Each number is 200 + 40 x the weight over its row's rms, rounded and kept within 0 to 999. Layers, rows and columns count from 0. The size before them is the row's rms in percent of the matrix's.

# layer 5 MLP down (transposed), 1280x320, rms 0.0428, rows 339-360, columns 0-159
099,139,74,167,226,185,131,174,199,134,143,242,177,159,216,127,202,163,178,228,184,133,132,169,155,168,162,176,171,206,207,196,217,201,284,205,194,168,188,262,177,228,171,196,211,220,185,281,203,232,228,222,241,162,259,251,272,207,134,209,166,179,224,167,219,217,175,222,166,155,221,169,205,227,239,244,132,198,183,166,239,238,188,184,173,246,236,188,147,204,238,215,203,177,140,184,124,164,183,190,215,148,209,232,183,206,220,178,217,127,240,156,226,242,244,175,242,252,173,197,216,219,203,154,229,180,191,201,142,209,184,208,228,180,194,193,162,165,168,210,142,191,188,178,258,154,185,178,181,153,131,189,197,268,209,229,182,274,224,218,193
100,170,199,265,245,171,166,219,237,191,230,173,243,204,255,260,146,253,189,235,228,202,144,129,218,215,222,219,324,125,204,247,151,181,167,207,228,138,227,221,220,180,126,202,174,166,242,199,243,189,232,188,240,259,172,217,164,173,285,194,185,181,274,175,184,229,190,237,241,197,145,192,222,236,195,176,206,198,201,186,146,191,177,242,149,136,260,157,179,225,204,222,199,187,169,206,232,183,223,187,163,220,179,277,173,154,144,142,206,244,126,156,242,180,224,253,178,209,160,271,236,209,184,231,191,190,185,221,244,183,130,144,171,121,197,108,188,158,243,261,153,221,180,216,195,183,159,175,181,243,183,207,103,146,254,206,238,207,201,192,199
109,219,254,162,204,195,133,123,158,228,182,207,172,204,264,138,270,149,195,236,237,224,163,195,187,81,209,165,125,166,270,219,201,156,229,166,177,157,107,181,190,260,166,237,174,250,251,175,220,284,205,184,212,212,174,208,202,209,257,265,173,301,192,237,213,200,209,222,213,167,160,234,227,231,222,158,211,262,200,221,224,164,220,199,243,187,158,197,188,276,164,197,140,169,210,255,209,219,216,210,176,206,133,151,202,157,224,245,151,184,176,203,176,185,253,198,237,219,195,193,204,191,180,248,234,151,177,181,298,251,219,193,219,170,147,145,183,185,237,216,219,209,338,175,261,222,204,188,251,179,164,146,146,159,195,189,206,175,203,181,182
103,207,172,209,118,147,175,237,165,264,194,174,146,201,215,246,167,136,255,131,244,185,176,198,212,201,198,209,162,152,246,213,201,190,165,256,168,201,165,213,165,185,214,219,141,168,203,174,175,204,193,251,117,210,192,208,258,217,163,195,233,185,165,264,201,154,280,156,172,235,161,182,187,201,226,198,209,232,162,210,186,188,237,185,217,254,293,173,283,176,195,241,174,292,251,219,138,175,231,166,129,170,154,198,208,215,192,233,246,268,178,254,156,160,172,140,216,162,201,232,204,206,254,129,249,174,183,138,230,185,179,190,235,159,120,220,233,185,186,184,184,207,231,156,274,71,210,175,275,224,258,201,154,171,252,201,219,209,163,211,160
094,198,180,172,173,202,151,270,241,216,257,308,216,171,168,99,203,240,177,209,239,157,199,276,175,239,194,151,163,187,236,218,261,197,192,185,197,240,195,187,164,168,144,228,195,217,174,231,184,231,212,166,229,194,202,255,258,216,161,237,225,221,243,248,191,124,214,197,170,205,213,233,129,157,223,184,212,214,158,260,311,207,153,162,179,205,222,158,246,181,84,143,203,229,185,277,192,218,169,239,246,231,140,239,208,230,233,260,118,171,151,128,188,217,178,263,157,218,150,153,202,246,105,133,208,241,172,253,167,142,201,156,239,110,199,171,223,136,173,232,190,186,207,168,103,209,273,186,212,237,176,247,188,191,181,262,137,236,147,239,197
101,209,233,155,247,209,225,248,159,245,201,216,166,186,253,210,173,165,117,209,92,211,188,160,215,166,116,198,130,217,157,220,177,170,159,208,225,231,231,228,176,240,291,239,156,142,235,173,232,196,217,203,176,251,175,180,160,233,220,253,227,209,185,191,195,158,255,168,216,219,212,209,237,186,185,262,242,104,181,209,220,211,270,192,153,237,263,229,211,192,170,227,244,221,226,165,184,171,176,236,170,209,216,277,168,188,279,196,246,240,276,165,314,213,167,222,238,167,132,314,240,152,131,263,218,154,208,249,260,205,268,266,139,136,244,207,225,170,167,165,133,238,155,250,196,185,188,221,221,111,217,189,154,260,233,191,243,269,156,189,194
102,198,161,163,242,248,214,268,273,209,175,165,246,195,228,264,225,181,189,169,235,160,171,209,152,223,153,237,176,191,225,206,238,235,184,179,176,145,199,158,208,223,242,150,119,221,268,232,189,169,258,98,182,271,180,156,177,160,163,263,313,204,246,233,243,188,240,217,153,219,180,133,243,154,129,145,224,200,132,203,166,179,185,260,208,236,177,199,155,189,189,176,219,238,158,145,187,244,235,233,194,135,203,179,175,207,111,201,234,176,216,178,176,243,288,188,184,204,224,226,134,218,222,200,200,182,164,228,224,196,178,251,317,223,132,156,197,213,197,259,175,244,204,157,209,236,245,245,220,177,213,204,182,141,200,182,109,206,177,147,173
109,227,201,222,153,210,235,205,186,133,182,167,187,157,163,144,207,200,250,177,190,212,205,208,174,209,100,203,118,219,224,243,189,226,236,178,224,206,103,164,222,201,174,176,267,127,191,191,241,223,251,205,272,271,217,179,237,223,232,233,215,223,264,139,155,279,234,237,169,168,224,179,191,267,149,200,183,151,193,231,152,200,129,161,145,191,247,239,213,255,252,271,193,184,250,265,254,173,191,196,145,192,206,239,190,174,252,243,229,160,129,206,304,125,177,162,190,166,197,271,222,229,223,156,127,155,202,173,186,192,248,160,190,235,236,183,163,207,214,204,212,133,191,155,118,218,210,232,148,271,191,209,201,215,199,171,187,327,145,246,183
093,214,264,254,179,201,181,210,181,182,216,154,187,149,114,193,166,148,260,214,135,241,260,220,148,188,102,140,236,186,214,209,195,144,204,235,219,272,214,182,195,116,242,210,198,261,230,191,220,167,164,181,193,259,162,162,238,174,178,195,174,228,257,206,174,257,303,219,178,154,140,129,201,146,133,169,230,239,262,180,169,178,191,225,172,161,239,160,192,260,216,212,145,255,303,236,175,208,239,164,225,187,214,229,243,264,245,228,149,192,210,225,144,147,141,274,178,187,235,156,90,221,230,188,166,250,170,221,225,208,214,150,234,217,211,217,205,143,244,247,208,213,199,194,166,131,209,219,102,233,209,220,195,166,205,173,221,263,202,205,206
106,173,167,139,218,168,138,165,155,190,169,175,212,205,224,224,153,183,69,194,177,176,204,187,207,157,137,187,258,176,269,238,180,269,209,161,223,152,315,194,205,228,256,106,210,202,199,138,197,230,208,204,221,111,232,226,214,157,153,240,176,264,316,199,182,222,238,159,273,238,221,218,112,257,228,208,196,319,210,169,137,185,225,175,260,167,169,219,165,167,136,210,210,185,150,269,182,311,150,214,212,162,187,201,169,219,164,239,279,195,114,241,191,261,224,157,235,180,219,177,214,170,194,265,127,251,161,207,227,224,187,157,159,150,182,185,215,180,183,224,185,243,219,194,255,175,220,171,211,232,196,138,188,274,245,222,157,137,202,146,164
105,266,159,177,205,291,221,187,288,151,146,175,197,226,229,198,193,261,211,233,173,260,257,173,181,186,136,110,265,190,230,222,176,218,242,209,177,174,179,182,251,265,186,152,170,184,210,157,144,175,255,192,180,252,202,162,217,152,245,229,212,216,161,248,250,195,128,223,201,230,237,211,179,156,196,264,213,174,235,284,248,192,231,194,231,199,209,221,213,187,210,164,279,164,201,141,170,280,235,222,220,151,224,224,239,207,176,187,200,173,196,192,207,188,209,273,164,178,229,167,225,201,190,189,151,209,167,181,203,139,279,187,195,208,200,176,227,174,205,219,194,183,213,222,177,171,336,196,150,216,177,210,209,145,149,182,240,256,285,186,199
101,286,208,166,211,211,206,135,183,227,198,188,205,159,175,240,148,153,194,139,150,163,233,221,211,301,209,191,276,168,159,143,246,156,198,230,201,177,138,193,185,180,257,224,232,237,183,179,167,268,189,195,264,235,205,210,163,225,230,173,299,173,219,98,233,265,258,234,157,152,192,230,299,195,303,183,208,218,182,197,110,159,178,167,199,206,143,248,287,197,231,251,166,173,191,163,241,187,230,246,181,222,234,125,156,247,234,216,211,231,268,93,129,217,192,194,226,201,202,219,255,210,267,204,199,216,242,193,242,228,167,250,273,166,145,178,235,202,281,159,192,152,255,152,183,218,219,206,176,228,232,212,225,241,182,246,224,199,205,189,145
090,199,185,234,140,197,278,263,203,244,174,228,161,214,253,203,149,225,233,142,166,184,157,224,215,182,144,253,147,199,156,197,172,192,206,164,155,215,251,239,164,199,144,181,276,172,156,195,152,213,169,192,217,204,175,250,218,193,139,240,273,200,176,214,155,163,203,218,148,206,145,221,205,169,232,203,170,188,263,171,179,183,200,164,187,165,193,220,233,219,171,191,148,181,171,202,259,83,208,257,186,163,223,179,179,188,176,171,245,255,190,262,156,156,242,202,280,136,131,296,188,227,292,245,177,256,207,187,243,244,174,164,215,173,240,187,202,151,178,204,175,273,200,249,216,233,166,166,183,210,245,191,132,233,175,214,185,178,229,157,209
084,229,179,180,177,217,180,230,276,206,234,235,239,218,103,267,204,199,162,124,163,177,194,192,209,265,206,226,188,142,233,162,148,212,234,212,200,212,292,171,210,231,182,149,206,277,193,161,236,164,214,216,188,139,220,261,149,171,261,252,165,211,154,207,187,182,165,206,246,128,203,175,149,185,182,201,205,226,174,213,290,143,144,211,214,222,192,164,159,212,212,152,237,234,189,194,170,208,263,215,150,234,213,229,157,212,166,208,232,260,208,182,202,239,193,154,238,200,220,200,179,196,208,151,173,197,194,173,141,202,167,164,150,148,237,181,205,172,169,231,133,227,175,119,168,168,175,179,181,218,211,210,199,178,179,289,124,221,214,176,230
092,236,139,235,102,132,229,183,228,218,256,232,196,266,143,264,162,204,225,151,168,174,191,256,164,195,203,159,230,182,249,194,187,203,175,217,216,231,213,225,230,176,264,251,179,76,157,183,184,194,176,252,178,154,183,214,238,240,153,189,144,282,165,185,242,234,235,137,178,250,204,188,223,110,241,188,267,230,232,238,105,183,252,192,164,167,190,199,169,265,157,215,129,160,187,280,209,200,176,165,232,207,169,218,220,167,182,136,254,180,237,168,156,198,147,192,249,218,214,200,149,191,246,221,277,146,178,243,181,189,218,193,132,219,168,199,274,225,118,231,208,222,160,186,228,198,251,139,175,195,225,224,246,177,185,172,182,244,248,143,201
095,193,173,160,202,205,284,204,136,211,249,179,163,208,180,191,198,184,210,208,190,190,149,223,203,140,202,230,182,206,206,205,261,281,194,200,216,211,232,166,215,200,242,216,230,211,220,217,173,217,159,184,225,208,162,207,182,239,216,210,158,202,194,217,244,196,215,179,210,249,185,176,152,224,216,99,165,189,291,176,164,195,289,169,183,206,237,169,212,111,138,223,214,249,211,155,255,177,279,216,217,102,210,200,169,133,244,219,204,221,178,196,216,231,166,193,256,148,103,193,166,230,222,172,255,164,208,210,232,183,160,228,198,188,157,166,245,148,168,198,179,195,92,240,134,171,128,174,159,252,188,199,156,209,274,219,236,265,182,192,269
098,191,129,197,175,257,205,95,192,172,226,195,191,197,195,250,190,153,193,256,255,226,241,201,146,184,190,198,247,223,227,216,158,183,215,216,255,196,238,217,203,289,184,225,255,190,162,143,138,185,140,202,175,118,226,222,213,148,163,179,225,155,213,199,179,196,201,152,155,190,198,254,199,159,293,211,238,190,160,272,130,206,303,164,262,267,251,199,170,270,229,262,171,204,226,248,190,133,195,193,185,274,166,138,175,151,242,189,292,169,171,233,221,196,132,202,216,244,196,183,181,178,196,274,127,251,226,209,187,207,322,164,227,228,230,161,172,138,145,221,186,250,206,191,182,201,156,209,244,123,200,188,215,218,151,212,195,243,188,184,199
099,249,181,270,211,183,224,202,199,216,221,221,151,146,187,220,113,260,220,194,234,239,212,190,160,128,184,191,124,245,195,234,136,228,147,192,190,284,157,200,233,143,181,162,244,158,221,182,184,208,231,194,183,272,236,142,222,236,288,173,257,183,159,145,217,206,243,214,221,177,179,169,179,251,237,179,209,272,123,122,219,179,224,140,167,186,199,176,238,204,171,181,209,257,178,176,240,185,201,222,208,176,219,159,170,239,206,199,222,221,207,197,189,243,274,210,222,230,166,193,232,185,189,252,187,190,206,139,223,192,208,178,88,251,191,185,215,250,145,209,157,179,148,155,214,185,284,174,229,200,223,202,151,205,218,172,186,176,219,278,248
101,164,270,182,148,223,223,148,128,225,250,227,143,185,171,194,166,171,292,204,143,197,223,199,164,188,206,193,196,149,193,282,121,206,219,220,242,187,200,231,166,152,184,195,211,161,162,147,150,244,179,207,157,193,243,235,215,240,218,183,209,211,199,224,167,234,190,237,178,189,184,167,196,240,151,148,178,143,268,186,200,231,166,219,165,124,201,146,152,180,205,249,241,203,185,210,273,98,164,188,224,210,217,74,159,229,162,187,186,165,221,229,207,133,205,208,236,174,187,165,179,199,154,243,200,221,159,111,122,246,228,254,198,189,188,160,150,193,134,197,272,196,201,149,187,222,181,197,193,222,142,198,156,193,200,192,196,184,186,204,221
099,157,176,153,261,244,196,207,180,288,234,218,218,198,193,182,110,152,114,195,201,255,200,191,233,207,213,172,240,207,202,245,154,183,215,248,186,214,196,105,179,205,214,263,182,178,170,244,136,183,194,258,195,211,219,189,290,139,222,226,291,190,197,82,186,111,199,168,124,235,215,208,211,206,158,249,248,265,209,225,132,137,165,198,233,225,225,326,190,221,212,264,271,195,275,199,194,129,232,208,128,217,201,177,150,220,98,159,163,224,113,190,241,127,181,139,171,186,190,267,163,183,232,157,109,204,183,250,189,198,257,190,245,109,206,148,200,225,162,218,174,167,211,231,187,177,235,229,200,260,219,245,207,207,266,225,181,193,178,180,186
098,153,225,196,194,220,283,244,250,250,249,166,280,191,185,166,193,166,142,212,174,276,196,191,231,111,254,236,240,240,149,187,205,220,165,225,196,154,169,231,185,166,221,156,194,161,228,254,192,141,185,228,222,196,227,178,226,226,172,199,191,210,173,192,157,162,163,179,247,193,275,151,212,206,253,192,255,159,155,189,264,139,208,188,212,180,197,249,221,134,153,203,185,232,219,242,225,173,191,228,186,244,165,98,202,203,200,168,138,225,197,209,136,171,228,280,194,192,231,201,161,158,212,174,182,177,215,176,228,246,244,184,285,279,262,192,178,157,191,162,191,179,281,220,245,169,222,106,162,233,162,296,195,186,228,230,210,195,213,250,169
102,195,107,236,181,158,167,183,208,251,273,116,178,216,170,211,227,252,108,182,148,214,171,193,113,193,240,188,224,198,273,169,173,270,215,252,229,165,252,250,174,241,230,192,187,211,257,215,195,188,144,199,95,207,306,178,205,218,188,161,212,216,145,306,276,195,168,217,105,235,211,244,235,213,237,261,154,253,179,227,210,174,180,180,235,185,164,180,195,202,254,237,238,218,221,170,148,251,217,121,163,203,108,202,230,234,225,160,263,205,138,166,168,214,165,166,224,232,153,157,265,272,203,174,196,151,181,184,188,118,173,113,251,121,149,134,201,165,222,191,195,249,237,215,176,234,224,234,160,166,259,190,203,144,241,209,208,199,271,189,239
# layer 5 MLP up, 1280x320, rms 0.0604, rows 340-361, columns 0-159
097,230,188,168,178,171,187,290,276,225,152,170,213,134,192,197,204,152,129,215,144,132,242,174,181,237,216,211,245,116,252,193,176,171,78,202,199,166,206,146,137,193,236,218,173,181,222,258,193,157,232,172,234,184,179,193,120,189,171,151,263,213,241,211,205,167,196,197,236,178,186,306,169,214,157,210,202,197,177,192,166,268,211,197,206,228,264,127,125,161,139,144,206,164,217,231,217,254,214,130,233,199,236,152,196,187,213,160,132,266,215,213,231,201,138,194,178,264,159,224,149,192,203,256,175,177,174,220,200,261,250,210,110,221,187,272,242,192,176,216,212,112,217,252,242,230,189,229,232,156,211,179,272,215,242,225,238,239,232,166,163
109,193,270,151,226,182,234,186,196,261,155,276,262,179,138,182,201,118,210,134,187,147,183,219,313,268,160,249,219,223,229,183,206,166,236,180,186,154,175,218,230,198,166,172,126,216,227,130,167,223,190,275,126,143,178,179,164,181,82,199,140,188,236,235,194,260,241,222,150,199,158,213,251,272,166,216,188,209,238,172,189,245,223,216,227,191,185,202,251,149,187,259,250,213,243,191,155,192,193,231,184,130,254,122,157,216,148,163,123,169,202,166,218,145,299,93,226,196,256,227,211,254,162,247,124,219,232,256,203,187,253,227,142,230,288,237,162,245,236,172,167,183,208,227,180,258,165,190,143,232,249,192,210,268,210,170,188,258,200,263,222
104,221,231,244,111,241,202,123,189,205,146,161,182,202,133,176,194,230,283,210,111,234,173,224,264,151,251,215,187,146,234,198,200,182,211,233,214,240,176,175,139,264,149,155,228,191,225,220,196,168,191,200,217,122,201,264,144,231,131,212,146,155,194,191,218,222,190,247,280,149,166,202,230,183,259,204,205,236,232,149,239,239,101,230,258,217,188,149,233,199,180,179,242,174,205,190,183,217,234,239,226,203,138,211,214,185,193,124,116,208,276,71,218,162,137,265,215,241,252,261,208,151,249,182,191,168,206,193,102,220,259,248,177,220,165,211,239,139,246,177,134,256,188,226,159,259,202,167,199,182,209,184,250,162,186,178,149,158,224,209,188
094,182,212,215,133,302,135,215,236,178,254,188,170,220,170,196,222,188,203,199,208,206,145,145,213,261,170,172,225,138,252,231,158,198,227,183,225,143,203,175,153,190,216,293,185,182,187,233,211,187,129,210,183,219,177,150,231,184,175,182,203,188,270,200,210,111,257,210,114,269,183,153,247,186,197,259,181,282,205,222,199,192,212,153,213,208,301,251,110,170,215,231,201,197,213,171,179,138,160,221,181,208,206,197,158,154,208,152,227,240,244,178,174,224,139,177,177,170,163,214,232,185,198,127,152,276,199,283,191,165,250,208,142,202,179,127,229,183,161,153,186,185,236,209,154,238,154,202,150,212,183,144,180,179,181,191,192,187,219,238,158
098,210,239,269,190,244,210,146,238,255,170,159,156,172,264,191,219,277,268,214,249,121,165,130,223,253,175,194,264,176,186,142,176,251,122,239,174,134,196,214,164,243,193,206,196,155,192,242,183,266,189,172,181,205,202,183,222,123,119,209,198,206,221,169,230,169,81,142,177,244,200,161,244,183,266,192,219,240,260,211,283,235,228,195,214,181,202,258,211,208,153,230,168,111,117,224,233,198,220,131,225,176,213,246,162,151,187,215,201,179,120,177,193,289,195,218,197,250,230,223,126,239,219,159,180,187,228,159,159,229,162,149,172,204,151,172,149,126,232,221,232,208,198,269,249,220,211,181,178,191,170,270,155,185,160,207,262,213,243,203,144
101,177,211,239,212,93,257,157,202,252,190,247,148,153,187,164,148,222,225,197,141,210,194,144,282,144,253,189,181,170,173,152,189,151,236,171,256,256,147,179,181,199,144,241,178,138,225,201,182,231,215,231,253,183,220,228,152,155,151,136,156,182,185,191,248,282,158,190,240,178,281,284,112,140,244,216,211,208,175,149,258,254,166,221,287,156,170,260,268,178,168,237,194,232,206,193,176,141,216,179,227,241,212,308,228,205,231,218,194,219,207,197,174,199,179,196,255,174,254,206,228,170,218,187,224,135,228,169,220,203,165,161,188,275,208,310,241,153,261,134,233,171,179,189,129,143,168,197,187,229,188,186,180,260,147,205,237,170,216,197,220
111,232,212,196,194,246,217,209,200,236,131,154,193,186,332,216,219,199,198,158,215,206,261,263,197,293,152,211,207,139,215,198,171,243,126,213,199,237,192,185,239,281,166,219,206,138,181,187,163,239,211,158,155,217,151,203,227,175,114,151,174,251,132,160,84,159,174,272,140,188,180,144,185,180,231,235,201,278,234,211,260,258,193,236,201,163,194,249,232,141,214,196,161,218,257,180,151,234,278,214,177,252,237,211,193,238,153,189,156,217,220,232,248,251,206,259,140,199,189,180,219,232,228,212,190,153,226,275,213,160,210,199,135,198,209,204,135,181,193,182,231,226,221,220,250,195,165,188,169,252,215,187,223,163,173,194,243,150,249,252,210
094,216,89,172,160,215,241,185,166,270,153,116,199,163,201,231,268,196,147,207,150,224,235,227,196,133,224,166,178,118,197,232,196,211,193,160,225,224,136,206,241,220,232,214,238,173,230,153,208,217,258,201,164,213,185,210,174,121,172,201,218,232,315,165,229,169,232,166,194,150,193,134,241,129,233,246,160,172,164,187,189,228,174,201,202,174,209,226,202,225,187,244,226,258,170,222,231,188,192,223,172,125,220,199,157,203,115,195,230,293,237,252,245,307,164,197,172,250,173,234,150,185,239,242,178,205,273,206,162,191,190,223,154,271,210,77,172,224,177,242,285,218,211,150,191,195,237,206,248,201,156,157,204,199,229,161,181,162,275,208,217
100,195,207,156,199,146,181,228,177,205,230,184,216,189,150,204,220,151,185,158,263,246,275,212,230,174,203,284,198,242,290,195,179,235,236,242,215,172,154,204,192,183,192,207,161,115,204,167,215,170,134,206,117,181,189,170,170,163,289,160,230,229,229,171,164,162,273,172,136,159,212,212,235,185,169,225,143,285,215,195,173,190,224,199,252,203,249,335,189,211,203,160,178,119,229,227,212,157,209,164,289,153,216,185,227,134,160,304,232,276,182,200,263,195,152,215,295,256,238,231,205,173,122,187,192,226,175,250,197,201,229,211,196,182,149,176,266,155,198,172,210,290,212,118,242,185,215,227,273,167,238,180,229,141,162,160,248,207,162,199,212
106,146,246,235,202,164,211,191,185,305,229,173,226,158,189,213,219,233,167,228,252,184,234,159,248,150,123,237,211,177,174,171,309,216,172,232,284,115,206,269,261,230,187,237,148,203,222,234,209,190,152,162,131,225,164,224,215,179,172,166,194,203,172,222,171,157,144,167,167,171,190,277,198,238,232,169,188,215,270,218,195,226,231,244,219,180,198,234,135,202,263,267,165,83,200,220,202,171,208,172,166,113,184,122,145,247,158,203,152,205,107,214,199,268,175,185,198,224,127,149,208,171,238,235,149,195,165,217,204,179,202,253,200,175,211,207,113,177,205,274,242,186,248,159,210,190,220,223,218,233,182,213,245,131,198,221,212,194,238,216,192
102,187,231,239,208,206,170,243,175,254,202,217,170,221,245,250,266,160,304,246,199,256,198,170,136,247,161,274,129,180,149,172,173,221,270,124,192,187,151,222,219,180,126,209,165,218,195,213,174,219,194,252,255,218,232,171,300,194,246,171,191,275,277,174,194,251,194,268,171,109,252,172,236,104,176,189,149,182,177,222,161,216,167,184,100,192,248,167,225,212,161,175,212,196,218,225,164,231,216,134,180,136,164,200,229,213,167,238,209,231,149,158,204,247,207,234,183,194,201,161,164,221,168,222,214,233,134,247,205,258,236,256,219,251,245,209,185,235,209,252,216,179,222,184,248,228,209,195,155,234,150,257,175,133,149,224,243,163,184,253,209
092,135,114,152,227,229,198,238,158,212,232,175,208,208,159,233,193,152,173,234,232,161,176,211,218,163,178,181,257,217,178,225,174,148,227,222,207,159,147,162,203,188,171,138,209,185,226,210,213,253,120,165,188,209,151,160,257,116,187,128,283,197,229,189,217,240,197,209,211,197,169,158,293,144,237,204,218,201,153,225,165,246,193,219,203,194,203,188,169,230,194,224,212,236,236,186,186,212,196,150,191,252,87,162,242,215,168,252,146,157,234,171,269,211,238,242,146,135,143,206,144,182,180,179,126,201,177,196,111,215,261,174,171,240,269,129,249,208,268,171,112,215,213,210,155,104,181,253,261,251,200,166,206,162,238,227,175,266,115,179,162
088,117,230,239,272,216,246,201,215,220,160,189,229,174,230,286,189,222,242,138,169,160,190,160,183,194,191,179,201,260,173,143,127,104,214,125,182,223,182,185,197,228,202,166,163,262,164,236,271,232,185,270,151,215,161,164,148,196,199,187,170,184,205,249,189,250,228,156,150,170,231,217,256,140,185,159,183,144,264,214,148,234,185,186,157,187,225,232,151,161,285,198,217,175,215,199,215,232,147,115,245,245,161,132,193,141,170,166,298,206,209,141,234,177,255,208,157,200,218,179,127,168,166,191,178,250,206,222,274,213,217,252,179,199,141,196,202,174,208,206,257,184,213,188,178,167,255,147,263,187,209,215,225,224,250,160,234,176,140,195,198
096,157,196,233,176,210,157,242,267,210,171,234,227,160,161,151,238,146,190,228,282,197,251,202,139,211,233,223,267,227,212,233,159,178,195,144,189,200,232,175,238,194,154,244,194,234,252,208,164,264,245,256,225,228,190,141,143,120,129,188,196,211,208,245,64,199,222,180,220,216,201,158,205,178,179,216,234,184,160,216,189,183,161,126,188,221,202,160,188,243,226,124,212,251,236,228,244,188,170,159,153,188,147,209,152,143,151,137,239,220,288,175,214,205,177,200,242,178,194,169,233,280,258,237,178,215,253,252,181,207,214,144,120,253,216,223,290,147,224,147,162,210,271,213,131,215,185,224,196,267,212,164,211,142,214,172,219,157,227,183,155
093,196,148,203,237,152,214,194,206,279,134,161,257,147,249,187,219,212,250,304,194,102,179,256,221,130,171,229,202,202,187,236,127,170,185,199,271,225,242,151,217,191,231,175,178,221,192,204,251,233,129,240,199,202,280,204,179,227,202,186,212,166,225,181,198,234,194,248,259,159,209,140,177,165,59,203,197,179,122,189,220,169,189,161,206,160,229,271,199,162,204,217,175,169,182,179,253,212,231,166,223,140,206,159,134,227,252,227,188,244,185,218,180,174,219,241,188,252,209,184,183,207,292,216,152,183,154,263,225,184,237,230,132,275,124,173,212,183,207,170,195,231,225,175,212,187,249,201,234,168,148,268,179,115,206,200,133,245,147,224,223
096,195,202,164,260,238,187,262,210,252,139,130,209,186,246,122,225,226,192,172,213,172,185,207,206,201,191,226,158,172,231,209,239,224,201,192,189,275,229,120,233,186,239,227,132,186,187,245,169,138,301,250,106,257,214,169,229,230,211,176,205,283,161,177,188,222,279,195,147,175,129,220,210,295,157,181,172,252,241,159,216,230,183,243,163,217,196,179,243,186,235,218,184,202,199,230,222,268,152,195,187,137,185,189,260,239,204,156,180,203,173,195,204,220,220,257,198,209,176,212,148,144,247,120,206,196,157,179,192,173,260,187,111,261,246,183,185,164,200,189,228,214,201,157,140,236,277,206,146,262,172,136,210,204,244,195,231,177,187,287,133
096,227,210,260,225,236,168,216,239,187,157,187,222,194,197,192,235,158,227,215,195,216,180,151,269,134,247,269,164,184,187,134,205,260,254,146,237,148,198,200,213,189,192,257,141,190,167,175,185,122,273,210,175,188,298,198,196,204,211,181,134,209,165,234,182,217,157,184,190,304,217,211,235,205,221,187,201,195,183,117,235,293,250,289,169,168,124,181,206,178,232,213,215,218,223,184,168,177,215,228,120,250,202,177,180,139,232,248,241,225,222,169,205,210,233,154,216,232,190,176,248,216,206,222,135,237,173,189,149,194,254,199,215,210,214,237,217,200,259,219,238,238,282,189,235,204,185,224,200,277,176,138,200,210,229,136,259,266,243,172,201
098,111,227,221,241,214,259,159,274,204,159,199,189,171,186,286,233,228,195,163,180,188,172,207,188,171,116,258,206,211,223,226,227,147,247,164,207,171,242,172,150,135,189,209,160,222,148,242,188,180,165,167,116,264,139,247,316,183,221,166,166,233,205,220,160,273,193,188,178,236,157,183,166,212,181,181,231,232,249,225,252,186,214,269,203,160,124,213,151,116,173,239,189,192,137,192,191,113,218,212,264,158,153,193,170,215,270,214,201,193,133,233,193,238,194,243,149,162,223,203,232,192,231,160,190,177,197,207,254,218,134,148,236,180,140,289,193,257,220,192,314,200,177,233,175,165,229,228,202,207,169,217,196,205,152,191,194,219,217,196,136
096,243,254,211,182,252,209,174,202,256,197,199,221,133,155,209,286,189,270,212,170,149,257,172,203,214,201,176,204,179,207,191,283,187,153,248,139,205,164,141,229,217,182,216,216,249,240,101,232,240,258,136,184,246,169,176,130,146,232,170,171,197,214,199,207,169,188,196,171,193,202,261,220,197,192,223,192,158,221,131,233,228,194,145,257,186,213,144,216,115,100,173,224,243,164,178,200,207,246,207,182,166,135,253,313,148,292,176,245,202,264,146,152,249,234,146,172,245,216,294,236,245,214,175,182,201,250,119,211,162,184,229,161,198,275,247,237,196,263,173,156,193,173,229,146,228,183,151,216,201,139,175,195,206,189,244,201,257,177,231,217
097,282,263,199,160,238,212,147,185,270,190,175,151,220,217,160,166,206,185,207,199,182,220,105,205,206,181,207,185,290,154,253,156,172,206,233,169,175,194,204,134,205,210,172,241,162,224,229,212,241,141,150,178,232,233,153,167,233,206,275,269,182,172,169,103,258,228,173,241,199,213,250,261,201,161,242,232,207,183,182,129,208,275,159,169,199,265,206,183,169,114,206,137,127,129,116,200,204,221,176,110,218,214,242,238,151,227,264,225,164,196,208,193,182,121,194,150,200,197,307,270,171,181,183,167,207,237,212,147,267,188,163,231,258,263,235,173,185,203,181,210,217,153,134,194,282,190,221,254,149,225,133,130,221,174,182,234,159,209,125,177
098,127,270,217,240,228,149,200,171,188,185,153,294,161,193,287,219,219,245,202,176,226,229,201,268,185,214,238,179,179,207,160,225,157,153,233,229,253,207,176,182,190,202,274,214,184,210,240,288,180,212,266,190,207,199,141,191,222,160,190,188,265,198,249,193,190,200,225,173,168,120,224,205,267,127,170,176,191,200,191,176,180,342,119,195,240,258,262,147,209,174,166,157,241,162,191,210,222,164,191,269,103,195,175,258,226,125,283,233,208,225,184,226,203,214,185,169,168,225,175,230,173,184,209,194,190,180,208,216,183,251,216,225,120,239,224,182,200,234,138,166,250,254,226,185,237,126,209,195,234,188,231,196,151,234,139,208,224,238,249,181
103,194,164,257,269,139,223,236,225,207,200,174,157,162,231,219,221,251,208,193,213,172,160,208,211,163,121,139,225,169,238,189,156,223,199,180,243,209,104,244,154,175,177,196,218,202,209,340,130,152,187,194,215,179,195,197,194,229,202,155,200,174,199,208,120,261,237,206,136,217,165,201,255,227,304,220,220,194,228,198,224,199,271,247,182,236,262,289,185,229,160,217,147,213,270,198,188,137,228,168,191,210,233,171,254,201,132,166,152,318,210,217,199,207,188,177,160,260,202,211,187,272,233,182,194,246,223,264,155,245,262,274,242,236,182,146,200,177,185,251,213,194,221,163,252,214,261,184,241,230,150,188,205,125,169,120,212,269,212,173,211